{"n_layer": 11, "d_model": 448, "n_head": 7, "n_kv_head": 7, "head_dim": 64, "d_mlp": 2240, "vocab_size": 3709, "activation": "gelu", "norm": "layernorm", "norm_place": "pre", "norm_eps": 1e-06, "positions": "learned", "qk_norm": false, "attn_scale": 0.125, "bias": "all", "tie_embeddings": true, "parallel_block": true, "init": "normal", "init_std_qkv": 0.012, "init_std_o": 0.0, "init_std_up": 0.012, "init_std_down": 0.0, "optimizer": "cautious_adamw", "lr": 0.000475, "lr_mult_up": 0.714, "beta1": 0.95, "beta2": 0.98, "lr_head": 0.00703, "grad_clip": 1.0, "warmup_steps": 424, "schedule": "wsd", "decay_fraction": 0.617, "decay_shape": "linear", "final_lr_fraction": 0.0, "batch_tokens": 65536, "seq_len": 512, "doc_mask": true, "train_tokens": 411200000, "steps": 6275, "dataset": "wikipedia_en"}
Each number is 128 + 24 x the weight over its row's rms, rounded and kept within 0 to 255. Layers, rows and columns count from 0. Numbers have three digits each. The size before them is the row's rms in percent of the matrix's.

# layer 4 attention query, 448x448, rms 0.0189, rows 424-447, columns 0-111
084:143069145125136111120098091179170119174155120120153117145083124120094168115149141100129132119084127135124171161144141084094095130112112131140112132119144109111128121154154130133118121126114139131118192073106115155137105126113128108106092155100131140134137126149133121156128134101140081171125120128171125100098149086149128154114135111157
088:176147134140140115110127144136139126141135121090157158130153132140130139154104156088121118113148125153111124171091085122118097152127093118143116154133138140101155131110167140132150125123158162114125157139141123145118127161146145112144105171102126144106100109129128126167127124118132111148142138162135137140118195096141101129125125128142
084:136118148152115164123133141095172109137077109147139119136105114143147155130130106153092164152104158108175122125083140080192116121131142130121133139130152123115100116115100146123112130156152110135099135146164136140148167086120135154098117112144186116121153140141145126109147140114118127139086113130099145177125119122151128129123108121141
083:146130120089138099142169111091178101106086123129136150092169140136126126142099103102121128171148143173079099149122157091127106141129096097157095119140137165091142129169145120146117110118109130191126146149135132129116145131117139101128080155142120115132091137129146132163127136139184136144153159143151106129101157085152127124126149139122
081:136153123113131113121135127089089112141126107136125097119117154132136110126155133154134200131181178166172146109103116156141150132140096077135133126188135131171124102099163128079091139144124113129155159123137098129115142108098156098131100122124149103113119128082119145122110113125105100106167119125173145127152149155122131125119125148121
091:155155159132127165145148112125125150147117131105113174093078108156171158110121126152121151142154113136156132133105117081160111115144069092109124139174116131147110111141164091095125132194143115111131086124118154149116160096122142108117140128130107118093177098104122122183127127135145177134116115081142172127129121116136130105101153150128
084:124151081131144095154178120126079080151135130145130119150118135152153146172157098104140133128169154131145186119139164143146125134119151108097126131154064170144115122119159074111119128140112142100152130163157130090121151126139170166131146153110160119106130148107118176136092117105142111062134106167119100122134132143105121124107129183119
076:134106116132119097158126094138097129114129171145099102094140175124076158119119139134197134114150120118118118130140106104117144105097129127139102106134108136122143111144127119123142115120128127141149127112094120142129106154104148132159102130123094091141140112155103165178141120116157089098144147123162127099168133127152143116135134157132
084:106142137092129140152110125157147139154123151126135119143125146138141123144143103130163140116143146105117110084143144102119124144102117091104078132133143139145114134113151107103119131179137149157152141131138106117118126108124155201139133160106098131145122142125131149151116125131128123104182106108158122106116146121145151137124137154110
079:164149095106138089112137131116111076137139120143130152104107158167108173178115130106162139124163139157125154164129150114127101139121154128112134128162105161135161126131123075137163117120131167101130121142127144117115110124140169146149112163117160119106137179120166161171133100090121093109154129151113148127132140144142120137152150172125
086:164112166146113139124137134160186107104128123136160109121143141148065134125128109129090062149080113113121163152098163065132115157155125101173120118080167104086134170162157117173132142159128140155126157115121123135122136125103123091087100140120136140134131113151164130140133120102127126158109127113180128122093128059123084113130131134119
084:154132107082141080127129153073125102126152096111152139095140131157108163152090125103123155170162142142127124163107127102129095153145126113141138129145108173097151138131152095146143142163127150131106160112136145126134131145149148157141100169130140125131114130123136144161115123116158097126149153135133135133145146132143132143164131151173
090:156171102137115150137142132134100147122166128138119202136074125139144149118150131120113113160103125101156158117109150118128113168144177181123139127152133125135134099098125135133141105081098136080121106146145143107126125102127135114133146095121158160102116146146133133110122145090080118112114133082099157164150126147110159117135094132174
090:143124119141120147092106181154130078163169147092163079141131099128078105113144125118107110109124146143149133116126158139122132114095171157117114134133138132155132089102156157122110139111166191139117150142144125094090098159127125101139101119114181117106161121152145133064121137089116144072165110146121100118101120142095115153139117119130
095:091134111140101127139154128138095145121091138133105098134151143151133130138142135153139115104175139114145113103151124168138168129142169114105138138130102136169111106124091113110099151143145109118159107164128154107133127116144127138150125116141132116137141153123117155123147102118112132102108105115090124130167080137114117131157141113139
086:141142133155127133125090108093160115139117107101088119110124140114086176145086118164107109106103138082147136146112114154154128118124115148117146156105134168128147127156071149156172145125140110144104129140112180128119126160126122144116107121134142128137151096102101113089141119097197095137103149149091126134124130132147133154132119108110
092:144102156100106116129135123145180135110088110112147122085167130092135144121111137148118108128134110131074095168125102118137138113153054081130110114105130131128131135143158138146116140147139104183125117091123103142113137139142134137128121133146085161125099139116133115170127131161172173153139129142150115124117161056154109131135159116111
084:137169050081161105095156101117095118127163147130141166138141154132145081145151109091133128128171109125127142117151129108116091142106137133141099139183130144141114127124186120095112111119109158151133111123132108132112125135121173103147154132068096132137126085087111147161088136133108117127144152129158117117154135130108122158096123165152
097:136099115153126153116135147156117121163101147104143062153108088140175111139159145153160142116126141116144134087129144145148162145123166141089155105107100108131122118141128120123121139122140121121145155144124122092121143134131109102114142121132164143137109143144146136085143122108089158106097107149099136115154082135091087124136117125117
100:117134120107134144122128104094161134138120142139132140122129098118171111126122077148083189086139136104151107113104112091182136121127083159131139150110141137136100123079091137099140093123163128126122102117123127113131113099107110112106121139147105097135149105144095099133162148160113125092148165130121119124116137108130142111109141108118
098:124110122154093139132138160129117060122127146140137123131137131122080133116154116144146095129159139130141177100110172114120146115151168122125127106138128107153106122118158113121115159142107138123150150164152160112141117108102122157113114133131167123122122153138174174086109108101123128111127062126122117135135109136084110110141135150124
085:147151137142088162145146126139145110141175125170158183109073127131136148121121139105105089120091119155144156151097171117164129152130105112115107147081150131125134156160140109167140117131094115109110110139128091131113125085103127123128127090124128153084130156144127120105128125114125121076138120121097158147072167123111141115131115167132
079:124204145099124122125135101129141123106146147105123101134152196128087127137124119083100126155141117133095147146106169163109080134101116145168073117161110137120143154152190129136126149114075137154133145118103121124113121169117147115105124173084092121111112115094139141175075090136137139156130161112145132112127151105149089149109123158121
089:121138102154114153135119094118120136094105092114118167107141104146121179144099107122146102156136128168147121128114114127118098106154195145122101149129115134128146128115076133126121136148155136122096112151158207150150110147142135129114075135160145136164126193094188159148150111098154132153100123130086157177133127122102195136138151133139